Part of a small language model's weights: MLP 1024 ReLU, 1031M tokens.
Each number is 50 + 12 x the weight over the matrix's rms, rounded and kept within 0 to 99. Layers, rows and columns count from 0.

# down: layer 3 MLP down (transposed), 1024x256, rms 0.031, rows 155-207, columns 128-191
# up: layer 3 MLP up, 1024x256, rms 0.0449, rows 156-207, columns 128-191
down155:61 55 74 52 35 68 53 42 42 54 48 50 57 39 64 58 30 51 47 48 58 30 64 74 34 38 30 46 80 65 26 62 54 48 49 63 74 53 59 63 60 30 42 54 46 44 31 48 44 47 64 34 46 39 45 55 50 42 33 51 59 44 51 64
up156:56 54 65 44 42 61 72 62 67 40 74 67 47 63 66 49 65 29 61 76 41 32 60 50 42 67 54 66 54 59 31 54 70 54 47 33 17 49 46 54 44 48 64 57 44 50 59 49 44 42 38 32 31 29 51 47 54 37 53 59 71 75 52 54
down156:84 45 57 31 39 63 48 56 54 23 55 40 39 51 35 58 64 37 58 62 45 39 34 35 50 38 78 56 51 71 40 46 48 66 34 39 52 34 56 37 45 41 61 58 22 47 58 76 66 53 60 31 31 75 49 22 40 35 38 63 21 59 62 40
up157:52 21 65 70 49 47 46 52 56 63 69 56 47 62 47 57 47 28 31 64 45 53 33 49 50 51 48 50 32 36 53 51 55 20 68 37 49 41 81 52 48 50 61 53 53 64 37 47 53 29 30 39 59 49 56 49 56 49 55 41 62 62 51 32
down157:57 56 34 53 26 53 48 60 59 28 35 51 28 57 48 43 59 44 70 41 29 66 87 30 60 28 35 37 42 61 53 60 70 54 38 50 44 39 48 71 68 45 43 51 31 49 44 38 44 44 68 67 46 52 49 51 66 61 40 43 62 71 48 71
up158:57 49 45 57 35 47 52 70 26 30 62 49 50 44 33 26 54 62 51 44 51 58 38 64 63 49 63 54 51 39 47 56 24 43 34 48 42 40 53 44 51 41 35 64 49 29 57 52 47 20 57 55 47 45 70 41 39 49 47 26 55 67 52 55
down158:49 55 57 23 50 49 36 47 52 32 59 46 57 52 58 52 54 50 42 47 33 47 44 44 51 49 53 56 59 53 65 46 53 47 39 46 48 52 51 59 34 45 52 66 54 58 62 46 44 67 36 38 41 38 62 43 50 34 36 57 62 61 38 54
up159:51 23 70 59 29 39 26 41 13 56 67 37 59 70 45 48 65 49 71 57 26 68 43 50 48 17 55 42 50 44 44 27 65 51 27 49 50 44 58 50 56 54 66 48 37 56 54 52 57 58 57 54 38 41 25 63 20 41 38 54 64 54 37 27
down159:55 48 43 61 61 69 53 32 60 73 66 80 79 50 62 37 57 51 52 58 39 43 14 67 47 69 55 56 82 40 40 55 50 44 58 36 50 77 55 35 55 69 54 67 54 47 23 23 28 61 47 38 53 35 43 20 48 31 47 58 48 44 62 55
up160:26 43 45 86 43 26 29 68 22 54 42 39 42 46 65 81 73 46 52 50 33 40 50 26 62 40 38 44 61 58 40 57 40 66 53 60 55 56 27 49 25 56 42 69 43 57 50 56 65 39 23 34 55 53 72 51 42 44 45 63 56 61 45 63
down160:48 44 51 50 32 57 50 36 40 56 58 57 63 62 56 61 53 34 40 50 50 43 51 35 42 50 46 42 50 51 69 47 48 50 55 52 42 45 40 59 45 55 43 49 45 53 70 51 64 53 57 51 38 40 65 42 40 49 37 62 55 51 55 43
up161:54 32 48 79 53 53 27 59 34 52 50 59 39 46 51 59 54 72 28 59 44 44 49 45 61 56 47 53 62 58 55 53 53 39 49 57 41 42 64 59 50 43 56 44 38 60 40 49 36 56 51 56 29 47 33 48 54 46 60 33 36 65 56 30
down161:47 36 78 56 40 73 50 49 34 58 44 56 56 33 49 61 54 41 47 38 49 43 48 33 51 63 41 66 53 50 46 57 50 52 38 45 55 41 45 42 43 45 43 49 53 41 55 53 57 51 32 62 62 55 47 50 71 49 42 68 43 34 61 39
up162:49 39 54 31 35 52 49 42 38 60 33 53 70 41 49 39 56 82 50 49 48 37 72 39 54 46 62 46 51 51 51 45 58 24 47 52 48 49 36 46 29 43 50 63 66 51 74 59 60 54 52 53 55 40 76 44 50 49 32 56 80 69 52 15
down162:44 50 54 35 48 40 33 50 36 43 38 39 40 47 33 48 49 33 72 40 38 56 28 60 33 41 27 57 48 59 38 59 52 66 43 46 58 44 53 56 76 32 42 62 50 57 52 54 47 68 55 58 69 46 30 50 65 59 53 36 37 41 63 38
up163:42 45 58 70 46 55 43 56 38 54 44 38 66 55 38 56 54 52 50 27 51 49 51 54 65 38 40 60 54 40 61 44 38 58 44 42 47 38 51 63 22 62 55 39 59 50 62 56 42 74 51 47 65 40 42 54 38 27 51 46 40 66 37 70
down163:46 57 38 46 51 43 39 38 59 54 41 46 57 58 42 34 43 69 45 47 60 44 36 37 41 66 45 44 38 44 52 54 39 57 73 58 58 54 40 40 42 51 42 50 56 56 45 61 50 49 55 50 53 43 46 32 52 37 40 66 34 60 39 44
up164:44 66 53 53 61 45 57 54 69 37 44 41 63 47 48 29 83 72 33 33 50 36 50 50 54 38 48 57 36 30 53 49 07 38 68 46 52 52 54 35 54 45 36 62 60 54 64 53 58 62 50 70 67 44 44 71 43 30 59 49 68 53 53 37
down164:51 48 56 46 35 62 40 42 48 60 59 37 51 56 55 23 52 49 40 62 58 28 64 63 55 74 52 68 61 46 55 44 29 71 55 51 54 42 47 76 40 36 55 59 48 41 42 57 31 65 37 66 53 30 43 52 58 81 47 42 59 43 77 49
up165:55 72 49 63 74 30 35 41 63 48 50 41 46 55 57 54 32 64 52 47 55 37 40 48 28 48 46 37 67 30 47 47 39 36 53 48 45 46 62 49 66 56 69 53 53 34 66 31 47 66 50 49 66 32 52 52 45 71 45 50 73 83 57 57
down165:69 60 36 86 61 20 56 45 34 39 06 43 61 41 55 50 63 34 57 65 32 46 39 58 38 66 57 58 35 41 71 60 51 22 51 20 19 40 46 40 58 57 77 30 63 82 56 36 49 54 64 40 32 50 58 55 41 67 67 50 61 42 54 34
up166:58 29 71 48 37 28 65 35 36 67 39 50 39 40 64 58 41 45 67 60 34 61 38 41 44 40 50 58 51 23 64 50 57 52 60 51 55 50 52 45 49 44 62 49 41 43 50 28 52 42 36 49 75 44 54 53 51 33 70 46 60 58 43 40
down166:69 74 39 52 38 77 68 47 52 45 20 43 44 60 48 48 43 39 72 44 65 37 55 44 71 47 47 54 46 14 76 47 37 30 46 38 30 55 71 63 72 33 36 62 42 40 49 37 68 52 49 54 44 51 28 61 51 60 44 57 49 70 47 46
up167:26 33 33 50 54 54 34 70 35 63 62 56 59 32 40 44 63 17 60 66 52 33 54 40 34 56 58 53 56 44 46 43 51 50 47 17 51 41 39 68 32 39 61 36 39 66 47 48 54 63 49 55 56 57 48 55 30 55 60 40 54 27 34 65
down167:50 47 61 36 35 29 39 34 60 51 50 80 65 41 56 43 46 51 52 49 29 64 60 54 69 58 46 55 41 68 53 63 33 53 63 61 46 38 49 49 57 56 45 66 49 42 89 39 64 54 35 60 40 47 55 42 61 52 47 59 39 43 51 46
up168:28 56 54 66 70 65 34 42 74 76 61 60 47 43 41 56 52 49 38 38 39 49 54 62 50 75 49 32 44 53 49 33 38 40 54 57 51 31 33 35 58 54 48 51 57 48 32 74 43 34 59 55 49 44 22 71 40 43 36 55 42 60 62 36
down168:64 56 48 50 55 49 56 50 37 53 45 46 55 37 45 67 53 38 52 51 50 47 49 44 62 50 49 48 44 69 43 51 38 65 39 40 59 41 53 48 56 41 61 44 61 32 47 60 48 30 45 60 32 67 43 30 52 58 44 48 58 41 55 38
up169:48 52 61 48 58 59 47 60 57 39 64 74 54 47 41 45 52 37 61 83 54 46 35 55 68 45 58 38 46 25 55 32 47 54 56 73 53 41 32 58 20 50 22 58 56 40 52 55 45 40 71 50 62 53 28 51 48 51 45 57 55 70 49 64
down169:44 44 56 34 46 57 50 30 59 40 63 34 48 58 57 60 57 55 63 23 51 40 51 38 51 55 49 57 37 65 73 51 38 50 69 48 41 56 67 45 58 49 42 42 44 41 67 47 49 62 43 43 36 62 58 45 55 46 46 40 45 34 55 46
up170:34 49 34 66 45 65 47 37 49 79 61 47 46 68 56 74 12 56 28 24 45 38 46 47 59 46 71 55 39 62 42 69 33 46 49 69 33 63 44 66 52 28 49 53 45 49 32 47 45 57 42 49 60 10 26 36 48 43 46 42 43 47 28 30
down170:30 40 39 54 34 50 52 36 40 55 74 33 30 49 37 42 63 81 74 48 51 68 35 39 64 31 35 84 44 78 39 18 43 58 42 47 31 46 35 64 69 44 56 25 74 42 58 48 63 64 27 34 45 78 70 52 43 54 66 38 72 38 54 65
up171:59 50 58 42 36 77 60 70 36 13 37 56 52 52 40 55 47 60 45 91 36 48 47 51 59 62 59 59 41 54 38 43 34 58 80 35 58 69 59 63 41 51 50 42 48 49 49 63 32 48 52 45 40 39 61 52 35 22 50 44 62 57 40 47
down171:52 51 33 75 49 55 44 24 47 18 50 48 42 32 73 60 70 66 55 28 63 36 44 65 38 67 50 55 53 44 43 51 58 58 53 63 62 58 51 38 57 64 40 33 43 65 21 38 26 61 61 41 63 19 49 31 57 46 60 68 49 64 74 63
up172:62 61 54 49 46 50 50 56 32 57 70 55 40 43 54 51 61 51 67 56 42 46 36 62 52 32 27 59 50 58 48 41 31 36 48 33 60 46 46 26 52 68 61 41 47 32 54 57 52 50 47 47 43 46 46 52 46 50 24 49 58 62 56 46
down172:42 58 40 49 45 43 48 56 53 55 72 44 53 32 55 45 50 57 28 40 44 61 48 59 60 45 55 65 51 49 52 41 54 56 54 55 72 67 61 55 53 47 50 48 50 54 42 41 36 48 50 56 60 55 67 40 35 56 61 47 50 46 60 50
up173:42 39 55 48 66 67 25 72 35 38 53 50 40 49 43 59 22 56 53 64 48 61 42 46 59 40 61 49 49 51 50 34 63 56 49 70 54 46 53 50 56 47 46 74 51 46 61 48 35 66 64 41 51 48 65 45 29 20 54 76 48 55 49 46
down173:58 46 41 39 36 48 43 59 49 55 44 31 42 39 65 52 79 42 41 60 40 60 45 67 51 55 70 53 45 51 57 50 51 57 43 68 64 48 50 43 44 31 52 64 63 50 38 61 49 53 43 43 65 37 56 42 46 61 55 50 56 54 31 52
up174:46 52 44 53 59 55 34 79 52 46 49 46 43 38 29 72 61 43 49 36 63 38 45 58 57 56 40 42 31 41 37 57 28 38 66 58 50 38 47 62 39 50 45 73 47 28 48 31 32 43 49 47 56 61 43 42 63 54 48 41 52 40 45 35
down174:49 53 58 60 27 61 35 50 50 71 42 46 57 44 45 48 58 61 43 43 50 40 42 56 42 44 49 67 61 57 45 54 51 71 42 68 42 53 43 57 43 48 48 42 51 48 40 47 51 27 43 57 45 50 56 61 35 45 59 49 47 37 66 45
up175:47 45 53 57 65 58 34 55 39 50 75 51 73 57 42 45 70 65 62 54 34 55 56 39 31 50 54 56 46 53 51 44 64 73 44 65 54 45 45 63 65 67 23 51 35 43 80 55 50 61 55 53 44 51 32 64 53 48 44 35 56 49 43 69
down175:48 34 27 52 52 34 53 58 47 42 45 49 48 54 52 43 40 41 38 53 44 48 67 43 50 73 64 53 63 34 42 61 73 34 52 43 57 25 49 52 60 58 22 66 46 51 52 51 49 56 45 40 48 53 59 59 43 43 58 59 62 48 36 64
up176:35 70 26 33 45 32 59 48 43 40 70 46 57 49 47 60 79 42 48 69 46 55 44 46 54 68 75 83 30 36 46 59 57 43 35 35 56 44 55 40 40 47 49 55 40 64 56 51 38 35 66 36 55 42 44 58 44 37 62 52 59 75 46 60
down176:35 35 43 50 62 46 35 51 45 32 49 52 79 37 51 51 30 49 39 51 68 70 37 58 60 43 33 52 48 58 51 60 46 42 41 68 39 79 56 52 64 43 48 44 46 59 40 54 43 48 50 55 58 24 51 41 45 53 59 59 53 47 46 20
up177:46 65 58 60 42 52 49 64 50 42 40 48 43 58 36 55 66 58 37 44 60 45 49 50 50 58 41 54 52 34 30 36 24 55 76 57 57 53 48 25 60 55 43 47 67 61 68 58 39 48 57 74 41 40 64 58 66 50 31 32 52 69 39 34
down177:53 83 66 47 61 44 35 67 58 41 61 44 31 54 57 56 38 33 60 36 56 41 55 40 11 44 29 39 60 48 45 20 82 56 36 64 39 47 37 73 20 61 45 60 34 60 43 59 35 57 12 45 66 39 39 28 50 44 64 41 67 41 32 52
up178:39 65 18 63 48 56 38 61 38 47 49 62 55 46 28 36 61 64 40 58 46 50 62 53 56 48 48 44 46 55 52 47 45 53 51 62 66 48 37 57 45 66 49 28 55 65 62 36 40 41 63 65 41 52 62 46 44 40 49 48 35 46 57 63
down178:68 48 46 50 59 41 46 79 57 41 42 49 60 40 48 36 36 50 65 57 51 49 46 57 51 66 49 58 42 39 42 45 26 52 62 57 63 72 65 57 38 32 48 50 43 40 42 61 48 40 63 53 55 57 38 47 47 34 53 44 45 49 54 41
up179:55 45 42 59 62 38 55 39 70 37 56 36 32 48 31 65 39 67 26 55 77 69 63 49 40 58 30 66 59 35 41 61 67 36 46 57 48 33 70 58 60 56 52 45 43 43 76 67 47 40 51 58 59 57 29 46 61 48 44 52 66 81 33 44
down179:57 38 53 56 47 59 58 27 39 40 41 24 40 27 56 71 34 42 43 48 57 79 34 36 60 69 46 63 51 66 72 44 60 47 43 36 65 57 39 60 48 43 45 56 52 41 34 53 43 40 45 31 45 48 44 33 46 43 38 61 53 52 52 50
up180:55 53 60 48 45 37 48 65 23 64 38 67 29 56 58 44 47 45 72 55 50 59 61 43 68 21 56 50 42 52 60 36 51 53 57 44 56 25 54 61 49 52 57 38 39 56 51 46 36 68 62 46 49 47 42 67 74 35 63 49 51 58 69 26
down180:34 37 45 27 43 50 38 71 42 43 28 52 42 77 26 37 75 47 35 58 24 60 44 59 59 39 50 38 56 75 47 37 67 42 53 67 46 46 63 38 46 54 67 60 60 73 61 57 51 42 53 63 59 73 62 26 59 57 61 28 67 79 56 60
up181:64 43 61 50 28 40 44 63 42 53 50 35 34 47 59 50 44 58 41 35 67 52 60 48 51 39 52 63 47 41 49 21 19 39 44 66 34 46 55 58 37 74 50 53 57 36 35 60 49 57 40 48 43 49 57 60 39 49 40 42 44 42 35 39
down181:46 47 46 64 24 50 43 31 48 59 65 44 60 33 13 34 46 34 43 55 37 21 48 52 62 53 58 67 54 64 35 39 59 67 40 37 54 71 39 53 66 45 43 70 61 47 51 43 41 47 67 41 74 57 51 45 61 43 24 58 51 46 67 57
up182:61 37 36 59 50 11 42 36 33 75 71 57 51 50 36 61 68 66 47 70 41 73 42 36 43 64 51 55 38 48 38 51 47 65 54 49 52 33 70 50 57 50 46 56 33 73 37 37 33 50 63 40 63 38 55 46 54 42 57 21 53 41 44 18
down182:40 49 36 65 46 74 31 73 48 53 54 37 51 54 47 52 39 39 71 62 61 30 41 53 53 41 47 57 65 34 39 63 46 43 42 66 66 62 48 37 49 41 48 47 76 57 48 68 52 35 41 51 54 61 47 34 67 45 40 46 53 53 56 54
up183:32 37 27 67 66 76 39 60 56 40 47 33 76 48 57 74 44 49 32 68 60 64 41 66 65 59 48 39 40 33 62 59 37 42 55 40 48 26 76 76 27 55 15 81 36 43 39 49 26 80 45 54 47 34 53 72 28 22 47 52 52 47 37 38
down183:36 37 48 51 71 66 68 49 54 33 62 52 42 63 42 42 25 70 35 42 69 64 48 28 45 58 58 77 66 61 37 62 44 68 71 64 60 49 49 47 43 53 29 47 44 52 52 45 47 55 64 57 54 35 69 41 52 49 72 50 65 31 38 34
up184:43 48 61 69 60 58 63 58 45 54 40 41 56 66 61 54 47 58 46 57 71 64 37 42 37 65 36 69 61 59 37 52 58 39 58 72 41 57 51 50 47 53 46 38 28 51 52 45 42 30 23 64 42 41 30 57 66 46 43 40 34 51 46 62
down184:56 42 46 55 52 22 61 44 45 59 62 47 42 42 67 37 69 41 45 51 62 38 43 46 58 16 32 54 42 69 50 55 57 72 47 58 57 40 43 29 20 59 35 58 63 65 40 36 81 46 48 81 40 57 65 56 41 70 49 71 40 40 45 54
up185:38 63 44 63 43 53 42 32 63 51 72 49 41 52 50 58 43 32 41 54 52 44 50 50 43 65 35 30 57 61 32 41 49 57 46 44 51 54 93 52 38 44 42 40 45 56 36 31 41 54 51 44 66 52 55 54 36 54 43 51 17 57 47 51
down185:35 42 59 56 51 45 66 52 29 50 29 54 54 32 10 55 59 56 55 61 58 68 33 48 41 66 52 36 48 42 50 76 44 44 67 31 24 72 37 62 54 38 49 30 52 58 75 48 70 58 48 45 37 61 52 71 54 34 49 57 51 58 47 31
up186:59 28 63 55 66 39 52 52 43 50 73 48 55 39 50 45 42 57 53 43 53 49 70 54 43 48 52 52 60 27 45 65 52 41 39 32 39 49 61 70 58 49 30 59 44 73 52 44 40 33 34 51 44 54 35 42 53 40 33 52 62 59 26 60
down186:58 42 45 41 57 38 46 58 61 33 43 52 37 57 56 73 52 39 34 45 70 58 45 62 34 62 39 40 44 64 56 64 73 73 51 47 54 53 44 57 46 54 38 48 52 60 55 58 57 49 42 40 59 64 57 65 44 57 53 54 56 72 37 59
up187:52 58 52 56 43 71 52 54 41 81 54 51 52 38 34 65 53 45 62 42 50 52 34 16 32 66 59 44 44 50 52 54 35 53 69 28 23 55 57 76 35 65 64 42 47 54 60 56 47 42 63 57 46 43 37 60 51 50 55 46 43 50 37 45
down187:60 46 19 37 78 59 46 85 43 55 53 40 39 49 49 59 69 61 46 63 42 79 49 46 65 44 72 55 62 51 39 39 62 59 59 30 48 39 50 33 37 55 52 43 64 25 49 49 50 70 70 46 43 55 67 41 65 66 58 62 60 40 56 82
up188:46 39 37 32 66 68 48 54 37 39 67 44 64 39 57 65 26 44 71 69 40 48 40 56 51 49 64 53 36 60 49 55 48 48 64 50 58 43 57 34 53 38 45 47 41 56 48 47 35 42 52 64 63 26 63 54 44 22 69 37 62 41 48 43
down188:69 56 64 43 59 65 58 61 23 48 38 57 41 57 51 53 49 56 40 62 40 32 42 35 65 75 56 54 59 30 57 60 65 49 50 68 65 69 61 41 21 64 63 52 48 62 36 57 40 58 61 41 47 51 60 52 27 50 46 24 43 59 57 44
up189:22 39 49 65 45 27 41 51 25 65 66 40 55 75 13 75 38 38 51 37 54 39 62 38 69 62 33 53 38 43 41 63 50 53 48 45 42 47 53 52 48 54 45 72 58 60 72 51 30 31 49 29 45 52 54 59 51 43 51 45 61 65 43 47
down189:36 50 36 46 48 51 20 45 48 54 61 51 48 72 64 33 51 61 52 32 38 28 60 61 55 62 30 71 45 57 38 35 67 60 50 60 36 59 43 38 44 56 55 44 53 78 46 56 25 37 25 54 32 44 74 56 42 37 25 22 48 60 54 67
up190:38 54 48 53 42 45 37 41 65 73 54 59 54 49 46 48 55 53 71 53 36 65 69 34 43 39 69 62 55 51 35 62 58 42 47 53 45 67 49 45 39 66 43 48 54 51 53 50 41 47 74 56 61 26 41 51 64 50 63 41 46 57 51 57
down190:45 41 44 28 24 34 44 58 76 52 66 37 52 36 63 47 41 54 21 38 48 49 44 51 40 49 58 52 54 54 69 50 51 60 38 40 56 36 36 54 50 41 37 69 58 48 62 43 57 27 32 19 48 47 46 53 56 41 62 70 38 52 64 41
up191:51 51 69 59 50 49 62 39 48 37 52 69 45 77 50 38 43 37 45 76 64 39 49 35 65 56 58 59 62 55 55 41 37 61 56 43 40 21 47 63 42 40 43 35 49 47 44 38 25 46 59 63 44 51 29 46 70 48 40 61 52 42 49 40
down191:36 44 41 64 31 73 73 35 45 39 45 30 65 50 57 40 29 40 60 54 63 52 23 54 63 22 47 49 81 62 33 51 58 68 44 46 51 59 53 59 40 30 64 27 59 48 09 66 79 48 43 51 56 62 47 65 48 41 50 71 68 36 59 50
up192:57 46 45 44 47 61 51 47 27 55 61 41 35 59 42 50 55 45 61 47 43 70 58 57 39 47 50 39 57 46 38 45 54 63 49 35 49 24 47 51 54 54 51 16 54 59 37 58 45 62 42 84 39 52 45 62 36 23 59 30 34 30 54 43
down192:63 47 28 58 50 40 36 38 58 40 53 26 62 56 51 47 65 38 54 70 24 46 49 40 60 51 56 52 26 47 55 46 40 78 42 51 48 55 70 45 49 33 52 44 58 03 41 31 47 51 53 57 29 53 27 48 54 32 58 37 50 56 57 62
up193:63 31 60 49 42 58 67 51 48 69 59 61 37 62 56 57 44 53 61 36 51 47 43 41 42 38 70 34 34 66 38 44 45 55 34 52 34 56 34 54 40 35 45 33 46 52 34 26 62 34 52 68 78 37 50 58 39 41 47 39 58 70 36 26
down193:53 48 68 34 44 56 50 51 58 52 49 58 64 42 48 50 59 50 50 54 56 51 34 39 47 58 49 50 50 55 47 47 53 43 62 61 50 58 47 46 47 53 41 65 49 47 76 45 43 44 45 39 50 38 65 38 61 36 66 49 49 45 53 53
up194:44 66 59 55 59 59 51 49 40 54 34 58 43 37 53 49 69 72 67 56 39 41 50 59 46 72 48 61 42 43 52 51 58 47 73 66 36 54 60 40 45 50 45 62 71 32 52 31 46 57 39 48 49 51 32 50 26 40 68 39 56 61 49 52
down194:70 49 34 60 65 50 63 52 58 68 48 60 47 62 57 61 63 56 51 50 59 49 63 53 48 43 55 70 64 53 61 52 60 60 76 46 51 56 39 38 42 59 65 46 50 48 45 44 46 45 54 56 53 64 28 36 38 31 59 48 40 49 73 48
up195:45 41 54 50 43 33 27 46 20 50 48 37 61 58 37 42 64 41 59 37 60 60 51 46 56 61 60 51 56 52 59 42 48 19 49 27 51 18 59 45 54 45 60 47 51 56 52 51 48 53 31 28 53 48 43 57 50 51 39 56 48 45 59 34
down195:59 43 33 49 36 64 53 58 72 35 42 35 60 55 53 55 36 55 54 39 60 62 41 58 53 62 48 41 43 45 50 50 47 49 58 39 47 47 47 39 40 44 53 45 56 52 62 61 23 56 63 37 56 55 35 35 62 43 54 42 60 62 55 47
up196:57 56 33 58 44 45 51 55 38 47 39 41 50 37 40 43 40 33 39 61 75 65 47 49 53 52 37 26 48 38 47 45 43 66 60 47 43 71 44 63 46 77 57 52 36 61 58 49 46 51 54 49 42 55 51 63 71 39 36 55 55 49 33 58
down196:70 44 34 68 61 31 42 53 41 38 38 51 58 47 65 69 43 36 66 32 43 52 50 66 40 47 55 67 46 41 67 44 51 48 54 54 42 37 60 86 54 47 43 48 39 59 44 60 30 64 44 37 51 66 57 45 29 46 24 35 33 64 57 50
up197:62 58 42 51 28 49 39 53 33 42 69 41 35 57 61 53 33 60 64 59 50 34 51 45 72 48 60 47 14 59 29 49 47 49 43 63 50 51 64 56 69 51 62 54 47 42 44 75 56 52 62 62 60 54 48 64 47 37 42 47 53 52 50 45
down197:29 57 26 33 72 52 56 60 64 45 53 54 48 67 49 59 67 36 45 27 42 56 48 50 45 67 24 17 38 25 61 46 53 52 55 64 70 58 28 48 54 62 53 78 46 44 30 12 52 41 48 63 65 21 62 80 63 65 47 28 67 56 65 44
up198:47 29 69 38 35 58 51 52 37 41 72 67 66 42 66 42 39 59 72 58 55 47 51 31 59 28 43 56 59 52 49 43 50 58 44 44 37 48 45 65 47 33 53 33 47 63 84 61 38 57 46 57 54 51 38 52 50 46 58 54 37 73 58 60
down198:53 38 46 67 41 63 56 48 48 55 67 52 56 60 34 61 37 39 69 41 56 40 36 28 82 53 51 70 59 70 63 56 43 48 46 44 80 38 41 48 54 37 60 76 50 61 74 43 44 49 53 37 59 53 44 45 55 61 46 66 44 36 38 46
up199:39 62 60 55 50 27 41 34 52 38 50 76 36 64 49 53 51 43 62 52 83 39 34 38 44 57 73 64 46 34 46 26 30 40 68 61 54 49 63 58 50 53 54 39 23 51 68 36 35 37 49 54 40 34 35 30 41 59 59 66 63 66 48 50
down199:60 55 51 61 78 37 63 64 64 49 63 70 50 53 38 61 40 39 50 73 44 41 44 49 60 61 51 21 39 50 61 44 34 63 44 58 51 48 34 40 49 49 54 55 58 53 56 59 43 71 74 70 45 55 32 63 57 38 55 68 51 38 47 39
up200:37 55 50 47 52 69 37 46 71 55 43 42 44 52 54 58 41 28 49 49 65 47 74 51 31 69 42 42 53 37 64 38 47 45 46 46 21 57 33 42 54 32 47 47 46 46 38 45 50 29 64 55 35 30 42 51 63 46 48 73 38 53 45 25
down200:57 54 43 52 47 55 55 52 60 50 47 53 52 59 53 56 53 51 61 57 53 51 48 36 35 42 47 42 60 55 62 40 64 43 45 43 39 34 42 52 60 39 65 55 50 39 41 51 46 59 39 54 40 38 50 40 52 65 45 49 51 51 53 47
up201:60 34 38 46 46 51 44 48 46 59 52 72 43 68 54 52 54 52 54 32 48 52 50 34 47 36 47 40 55 52 50 48 55 49 18 64 47 41 51 62 36 55 47 35 51 52 53 50 51 50 38 37 60 58 50 61 66 47 60 47 39 27 45 79
down201:44 41 56 41 50 56 37 36 63 40 45 33 40 50 44 44 54 37 65 52 52 52 68 43 45 50 50 64 36 63 46 58 52 42 55 44 32 41 43 61 52 50 48 49 47 54 64 37 55 65 69 38 56 50 63 33 47 63 64 46 73 40 57 44
up202:58 53 70 75 42 38 57 79 47 43 43 43 53 58 54 51 62 57 41 46 59 45 27 75 49 46 36 40 48 55 35 44 47 54 58 46 53 55 58 49 52 58 44 52 43 64 51 63 56 42 59 65 43 49 29 30 56 43 55 58 63 49 28 64
down202:58 46 52 46 52 44 53 57 47 49 50 56 47 42 45 43 55 57 55 44 51 48 43 34 45 58 67 41 57 71 47 49 64 48 44 63 49 37 54 50 48 53 48 40 46 50 53 52 54 61 67 61 42 65 46 46 61 40 51 50 45 54 44 57
up203:51 59 48 65 68 78 50 61 42 50 45 52 47 54 60 54 42 60 62 35 56 39 50 47 41 55 62 27 48 40 66 59 46 53 58 41 49 54 40 69 56 66 29 72 30 56 45 63 40 35 64 68 57 43 50 48 62 57 58 59 49 40 42 50
down203:45 45 50 48 46 64 35 35 47 54 55 58 39 59 50 52 44 44 23 22 45 46 44 64 44 45 45 48 62 52 74 43 48 53 41 63 67 53 46 58 55 33 35 61 30 55 49 48 45 65 46 55 58 20 53 63 33 56 52 57 55 62 34 53
up204:31 52 52 71 50 48 71 46 67 53 66 51 55 62 76 44 58 63 56 67 59 47 30 60 57 29 43 53 54 30 56 40 44 40 45 55 58 49 30 37 47 38 52 46 48 45 38 44 55 57 46 50 29 45 37 50 54 42 46 50 51 49 55 37
down204:50 43 42 68 36 46 67 51 41 44 58 56 51 41 57 56 37 42 37 33 42 41 33 58 36 46 53 37 43 51 58 56 33 54 39 56 56 48 68 74 52 51 38 34 49 77 49 47 57 44 54 59 34 73 50 54 47 52 57 48 48 50 65 41
up205:48 55 38 44 50 46 44 68 38 60 27 37 46 53 42 55 50 47 74 57 49 51 33 46 57 51 47 39 27 48 57 33 43 52 60 56 59 50 56 61 37 61 51 41 55 40 69 40 42 28 51 46 69 55 56 71 47 44 63 29 26 54 57 40
down205:55 59 48 64 49 66 42 41 32 54 54 57 44 44 38 49 52 52 53 59 66 51 76 39 48 48 60 41 44 50 32 47 34 41 68 61 38 46 55 50 42 77 52 38 45 48 44 67 43 66 17 54 46 42 45 62 65 52 46 44 75 50 38 53
up206:40 43 69 55 50 37 41 65 41 57 42 65 37 59 53 64 48 53 57 50 66 43 55 23 35 45 60 57 51 71 47 47 47 58 39 49 34 38 84 31 43 44 48 44 34 54 48 39 54 51 60 42 54 44 34 41 42 52 50 41 62 63 47 62
down206:48 66 55 48 44 39 54 38 52 43 39 61 65 32 39 42 51 42 48 39 61 72 44 32 47 52 38 54 54 73 63 57 35 42 61 54 62 37 41 67 55 52 36 53 48 52 65 60 41 52 37 42 38 73 44 47 49 52 40 54 51 60 39 39
up207:51 57 64 63 43 48 74 37 68 48 45 45 26 53 64 45 36 50 61 55 36 44 57 46 66 76 58 34 62 40 38 68 62 36 59 44 42 56 45 38 36 61 50 50 45 61 52 48 43 47 59 54 57 41 40 63 47 43 48 20 54 40 37 33
down207:53 50 40 62 56 40 53 36 61 51 40 63 51 58 52 42 52 47 39 44 48 73 46 55 46 47 48 35 53 65 46 45 55 29 38 69 29 56 57 41 67 55 45 64 47 56 36 54 50 53 57 40 50 46 45 56 57 40 69 49 44 59 53 26